Part of a small language model's weights: 12 layers.
Each number is 500 + 25 x the weight over its row's rms, rounded and kept within 0 to 999. Layers, rows and columns count from 0. Numbers have three digits each. The size before them is the row's rms in percent of the matrix's.

# layer 6 attention query, 128x128, rms 0.0874, rows 37-53,100-116, columns 0-127
092:476535456506488518514499473492445507470492517500516491517535470519523510440501535448505484494529479518483514497529462507576527492487507477428514475510483518512514477507540484506496508452492515513509522507514533493508504512493497528523509526524483500497487491571521462452508451500521492467508546522484489466506487513469513511502565503513505492544490477506487502469469503491495483504530
083:451524481486502480522503508505521506484472494469489500508469470472482493435502554494502483483497508513481505507528509501491472540550500474496551512482549471530506505552486510516514493483473521504532462486496571463565516498527503485582516529520509535511536525517513492475484519501488494487544504480513486503516477519517467486488506534509497462514479477487479493504492498455479472476516
097:520487469515453556491528482540507503510500500537521481496540459488515545514472476514510514502483503480484501499489496508450516469462497462470513517474481493475500504492482495472489494510511506500467469540467486499503491491510454543486502515477482515486496476461517518476513526482477498531567466478543550501494471515510543496518536495458508478488456499558456504525460516491456493467486
101:488517543464478471477470505489492486535495491481488449526516496538503489517532578483509494469528448487480496522492544500500505530541483471515490479467514465525499498511518512490484480497516500546509508589515496480552475537497501526511507505553546519526480487489527509516492546501524501501496481487562482497515507501486511516508526475477490486500490461524529521546500497494467508504481
098:525522469512486456502500454493469484533513516539497478505473507502484507516528453484481450505534533501528535506486497502558513474530465489521518532508505482519485457514568531508483552476546515498498510528529508468510482474541499503522491481502468517487483494467472527499504515537508488511469459489508487514459509511515469518521512510505501455515531515488510495463419534476486502489503
094:514494512526480526453473479449496478514481514430540497509520501472483510533479525510500507461503520450488528542492493532469506482550492526497529539488544495486495488489487472492531503523507491477502487498490528491453467536508497517501479523476477525524456505526513508526484539487486471518500476510549516507497475475453492498532497494533482473526426524462511476523468498472477516491479
098:501501502465497537480464524456519470472478515504487499465513519460448484486534498501490509488460512435526479486515463486529468477535474515512496520526483506469520509487492539475508493522519528486514505541513499469474512500483461462495531517485524465508476518490472463546483503485505480488507514503475495493485488548514486460525423524476476514469563505522502457472524500505522493503466
097:502496487422489521509440499471514492491510469456474483532501519481496511522488476494467506518493514490497509494501526523484476480491490520525505456491492501490507506497510519515515494528507486480459480486529483480463461462500491508516526504526551488439540528451547496508512475530512489516505510558487436499482484491480526528454463482463542503511526525488502503523521492562516480479522
092:470506504481487489522505481453507546489466509521473509475486508496514470489510510482479443513476496525475507466489516507518491470538450520505522478521541521524529539493512503490517509509497538458489514473529487495507473494504489483464520459512490443496486504488531538521465486478515482507499510513517530491495492512497495481477479512507460581433559455447500488530524536519526505491514
107:527546487519500418486523467504496524493519461493457475495507512515465478512489541478520486544557499477457480447516511525513477469498505474519512537505493471478517505489519500465479489519511515526528512483505514521474494487522522498519476495517491513530482454486501542454524501483496503481487502466505480544545456490465500538513506499509450520482516522495426507492523493476524509486513
106:504524483496508508538581462525486468514485524469496535496489503478452442494511484521491537486505471514516523479483505503480503506509518473487477492498488542492464527487525493555500496486527553531516509496469481513504467502528464519511469505474482509526485547505487455515516467555505511499551472472515509503511526504465513465479503485491471487553460484486486458479490494528482473459508
101:522472535498486487482475465491484505521452519457509504515531498502512545518508462501473519474514483498513512479527486509516514537503505539497479499555490474476507515477478514445486540473477516532501486500531471497497463530502483483513524496425472498479510472446521503508517489453469513505488508472527542544532522477537462494511512517513509493528516545540477495529535536484503470464476
098:484539463509521504468494474496500500498540505500488480518514536512474552523449508541509509496491504485504514493447564500501489503531531483508516512475484501515534484485488483500498511519537453435545527496495486499476505464524498515516463526515533506425482519502446499442450508488498501489497446490489535488510485482502481482465504518476477500514480497483506516509450507482489547484485
113:515518485536456518500534478446541522499495490496500493512518511490512476540499501537494436515509524493493495492460491485532536500507496496521546487494513497524510490505488466536458529502500448491479515501444559478494504521521451496530527452493488512536498509488471477500501548537482487491542508490562480496488556494516493546468491478505480495478492490482530484522536472482497530504523
110:536482499511514510505513462481515468454483510530497544494521504514496479487497520528495509516553459495506497522497495519516496510513479496546478512455490499533484483465500496528482471522557491453485544475516487529496498498490510491452492491502505501486491493497477470470521555477529554495464519534504537521519459481504544510485508487528476507518526592535531466519489541472495491494500
110:520489512496479456515519486517489472505496570505539501512513447477489468477468531484513482490519529495525497536493523501469497510533487513481507482547490506473488508501526510518468479513473510504562471519486477530516459472516463553496489494495478513561493468528467526516529507521501487549522524463465507497511514496496480491537494480506497494539526491539463512514465468497521498536564
106:494471500540509479540458512498490463475534537474494447502440532498535497535558470495463516480489508471471516514473527500517525470544484514446522547528541520494510466449534496510522516533495499486498477480494456449522529512482523498484490486513498486535488490508513518520508500489505531526468513484492510469515476496540503528481501510482538522493466497455473504487462528515502509493502
088:481525557554510491474521484509531512515500522519533496484538522482525521515509546500511520463474491497485487511534504504499491509523524451474475510431513504484502472485487497478468525498510533517497503490507561513505511507524441541528491515485469498461540440446491518488506478528528464468532520541524450488482533480503526507485505505527514495511494485552466503500509497509487514525511
090:540497526486488542533545490498477478456557464469485501539514470485524509541493468469500501508469531506472505474479479466495500504505545481513492490455493471529536493494525520475495481499515512508488501538486513495542484519475502488545485497495484472495524502505517511497510539488504558527468450545473462539496491518535497495515549536466515494498526500467518507524505536495511486433510
102:536513538536489541540517481490490495475512477537475493500457543533529532515510483475467514482507517503492511510524480482495488449463474520469512506479487440497529492530509492497525499492518498524493533545465485485512488506501506502549445471473464512450505483455494474508506552530498523528482553473555532514460502473508525526499504527533518499490491482503489533491492516489483544493513
087:496484513480483497472530472487453538463520531463523505511501534505521536520516496442537491514477473499500504506480528487522513504528491449467529496513520529488471500517465488471495512502521490486513531508507540539516475483490474535511530478522450541485523476518526528494480499461531467534489460477524443479503498526515445510491533522497551520529493489492478528522465481463518527486514
102:531513533495531464505499502462443481487475517490522544471507493498521524498516484483522502456540533495497511504474495515513501541505461506515517451515494499435509469514492452536531520507498534526511510498540511550503481473529511462480516484532464488459477483527484515523487508452469543518499551548486479499492529480477457489480468517479492494506492510483493503497485458461470473520509
104:510523490484522467515535478534479516505528585577490542462493479503510486473527506507455499525481541479540491486506510468480487492522490450526528519497490487508494503501516504509485536468503502467531517506483520532460476491507523454460488521508502484494484494455545491518547471476504534506543470509513478517516455499527475519483466501514475527490515514509492497514495518449473488486509
108:552515507505488494521515515508512478474545506505510517497518463477491490535510469526558468508453530552516556474482486531519492465515511481509490536454508466514509493507501481505544445537506526547496469459468537476508464501541481534472497485479508528523500502483450552486553498507504481500498503515463506490504463511523517496533471481510509472520495491510485514525507475507491489510543
096:539508512519480510566514486519469522511482513533440518513501496507487522506519465520522509498461520481520485467546489526522514498518532531500503496521484524504508491463521532479541503521502491460489493514516544513490503520428476493428480522530502480521515510518459540537558531494469486502465513508506439490502486472468492495505519516517477490504496540521540497476522467507502483493480
099:503472538522527525458496478474492463532477504507476511503498512501487540525509489474522504510518492516451486530483528491489484534451529554495535465527532497463542487515466492508479500454503554500498495526538472495525500490519557482474521497486518532502502530494513541465553517496520528490542546489502540466471511511531501538498500495475520512459509461513498479528493468490527489524478
097:470486495516565485477514478486502507514486467512503467512449520521469513499496444509464491524519473493492493531488536485502491518514492519517499564534535459485508503520551496492458508519488493541507516482539430492536500501557457498456523516487515513525510494510471511456513511501486510502496482494478504444514505479488514499490469516521519493521474520493572529499512470507535511530510
104:558547483524494517458490504474501501517479487567497462512512578458526525527502517492492516486523483497504522514448482497477522508512501468502498516551477469465449547473501480535470491484505460492462490504524486493492483494536498503522477525498483517537563522492503502534481481522480474535487488468543484490485454510463465502529513503499492507505487537508499505521500519479507478484509
097:496483476523487485499513479486495495505549506477468524442486473483538544468509522494482518459501477480531494482526503523473528450512515470496493527539512515507500491498516487525477525501500438508471524492523506479496473497482474497504511523593465509493481509494500500454533500513516484514525527479479508524533517525527466485454476510475464504462464514494517479550537476519486523468460
098:522512527501543511488475506453498564497512520481544509490488499505531504485473536498470510528496529523530459498451537491481516482573480490462476500487486479511520439529543518485475467556513482484515477507477486518502514490516493525469522497536519493514503464462470506513476521550503528481514489505488504518496494545488509537494520549482502503476473469468438488501507486499508511512483
108:533531478504489504438469446535505532505494498483504504532507472501538459506542500511493520512502472494484473498481464501496481491515561543495485482495544508514509555491511520527445532491498479454520522499520518482486526480499546511442509483501493460483508480477502493490526523507517470470502504496491531500510557493490566510459521509511535497465511470498503500446512502485545501509511
098:503479461504527522529491475501493526508509507505451477503513552477483515495448471527545477482521549505492467475489533481515491517530500470509483476486485478485513465548475455469489516515476517494490472490483523476454548487482504483523437494505501516499541517579488454499466508544498512470541453531481501513498476481490503517505489528520513492494512494521470488535510494486507542518503
093:488505504523486489485499536480505524480450484495462517522522549498497493518443470485505474509497520504518503515482536504497495497490458509554476511490487462510494483525526486500533520469510506456473473486545504468522500489498498418475470481475502522484495476462479515469469516512541500495509514529560450475485531498483519475532513464498499525523496497484507467497531416522514496518510
102:485507494488473510505504492514506489515474435516503509515489551432494480505520470556473551502503460485504464462505459507516514536508507524473562502488514487480525532537486480502489533514507465510479452528502530484460521457495524515476489497540553482476485516520495499497534498517521504528523472527505514504502547495457539485489459497493491503531499453507502522520518514517502486532469
# layer 6 attention key, 64x128, rms 0.0918, rows 36-52, columns 0-127
099:518461505489513487503518527561483448547515494482535498493524459493473489514491553489483467532501472541542489511514483528473530511538506492496510558503462518504520515502545453472464528474544481534481482439477454503486479466476489488499487494484499484538541515477509523472522490458510516511521506541496487515527491465502492512489499517481514515513513525480469527526497464497502538510494
097:467519507492512524495519487501493487520438527519525524523527507500451534540468519477503483533476544506482500540476506494480531482489474536501484506454515525480457521553483492480479506438500499513465496540468527493492538507481467514512483493493503529551478498512499499498502516517528519464500461451546484499465517468533486528487466511503521520498555482499465519540503489512512483457492
094:530491469477522482544497507481515518495537487497498505522527532459512514455489488474467540444495511508495524471488530480503460496494532471507479534476492498525478549485496469473469507486531510522499507553509500517509522541508487498461473500478522552513446499491508529502482455516521532500414504511471481536499505521482513498506515472510543541469536506509521510490527503467531506527496
100:497515529543526495459486508519513485513514522475491454501524479470526458485431489487517454516510546490513528498487493530528507514489529470538498524489485521560509549487487484493478528509524479510524533518470499482495493504516541508540504468523451521490522501510504474491511529468534520502467487559497503516521486478471510512480503514497524553523487515543505483519542459466508458475522
099:509484541500514498462491504509522489479496526502541513431498510533475509491486497502520508552485483526466481494499485501497504483476492452505502482532538477499509513503482547458503556546485481487505491510459497483470493527499473497490507546508461488473449494521537512486535464487485508485462522538497471501492538516528500464484446516488463508493515467529520492442452492455526522496500
104:494503476525495455541468514490489466504474462479521472520490511496465456516471473496536485532496507525491497500469475545519523520479513537488535474503462502550505543540465515493525492503454498480556509476485497519516527508538507474522517538481495541495479538503509561522507507469502512473518483461489491503476471526511524483476507509526510500499500535474523447522434499527511527499499
104:525501502493500517473539522509502515495505478530481509464515509494508522499516477488472545513544467531481519553514480453455506521500459477470508471485470534513484493488504489543488554480504474478497505520453435473533486515458508503519493533496488522494508501529461487513481491473508490512540519528479510491475533556469500485476475474462517531452449509456495493539537516497494513499497
093:523469513506484469535477512473488501539545461544460508524525573477521470488492489517462500551537517457484498529526498524483527516516481485518455480493485483499503465501543480503497542483545539536538523508481477527491491492508477509489547458469490495504491493506493475494500487478480512497484512472464460493492514472509533506518542473471463481529487519466462480506515491470526510508530
098:486497514474504528481550508446525480467499494519510458511507473502529517479495513529536463491565519474525488464489525486511480519442517516496491520502469483522506511519495497540512476478557501476505488457532513566514535509481512532534464542490491558471492481516518493469505511529490515502506489492507472487459505525510480472518489484490489477494513466475545494530456495472515516538529
103:518504510511491502549488471492480551458523482496490531495494495480505483485480515516513511461460474530489515456528540448473457503493482475491552488493530520490537528531470507520508494466483533495535504488486540484444494507445518474524506481543536502512526508489488509517492480455514474526568498470480477537520484501514537501505511476504472480533508493497475522511509493511468521486442
099:460450526496482491517541483491507545483464539509494501516498551467493484509492492515501515488483525510479530486483445500537458485528499505528509501503539484502506469508480506449483492511528473464541500514493527548500521497512540527483535530504506471456514472492509519440490468495490512534526471502455485475462533476507496508531486430503515514459535485510475469521513472496522506477502
100:538516502505527478511496514502467464490518474506487459522520520481508535481479483490476487528503517516493526467504491492484572486522549515526542519462445501503520493536502536452529492544481481480483524489499522523499523507489482533479511492478485508513510493512519509504527524474534464489501438486519548466526538558531521487502515503452504520486496441509504517516497508516532525527541
100:537500509506499457503501490471525476516467492519497501486479541520464498506492480479508519556521501511489525504451488486526490526488541540555527503456509523481520477510451476526505470466508534477441508475482505481483485483512500481445515538506481530536476507484505449535475522496520483494517505466520458504495503465521514485504530551493499490546479504528509494504497554468543517500531
104:505516478501512491493488491461475530529513450445522510482468517504495552524459489513486507515493473470528500474509519479520530514489561510518521468510485474445495461517508478514521500490489539522510463445527548504551502502514466546485477518485510520525489480529535504515513519491461523489518511534499486518474497478524466505499465453527487482474515462481534496541536463497499478484519
108:495525527486484447478504461490496492519514488559504507480522519497514538527493536506494543502495522532499488491529467490499475492515507502531500525463470490512511501511498552535464512493487484527526481543479509486517543522578521551507525523524481492481497549445517504476512545523470447488499490478511496534476508498524534498483508533501491456507511531462509509533470525474471486507532
106:521532489516441464464505473515519505528488530534487467481533446498459453489467551505489549504485479505489507481531471505553482482553479481480538507516479520495511470504490491479498542501474503537492505491509521524522536538524535531542472468503513529479464500502508486518516465511486536525518479510498517480466503490505475506474500506492527502525466470514478492495517504463563493475528
103:547501535501518540482513515474477504579534462506544495539533511502496473475496507507489537494484506471481462459493493542482545474499508468527509511511516508501484490470487495462490500507518538474527495505490464489501509535529493510516494529438502511469488471477500477473466506487452517500540504498516501542515480508478521467435549503499538515496529496507496547537510493533492506526518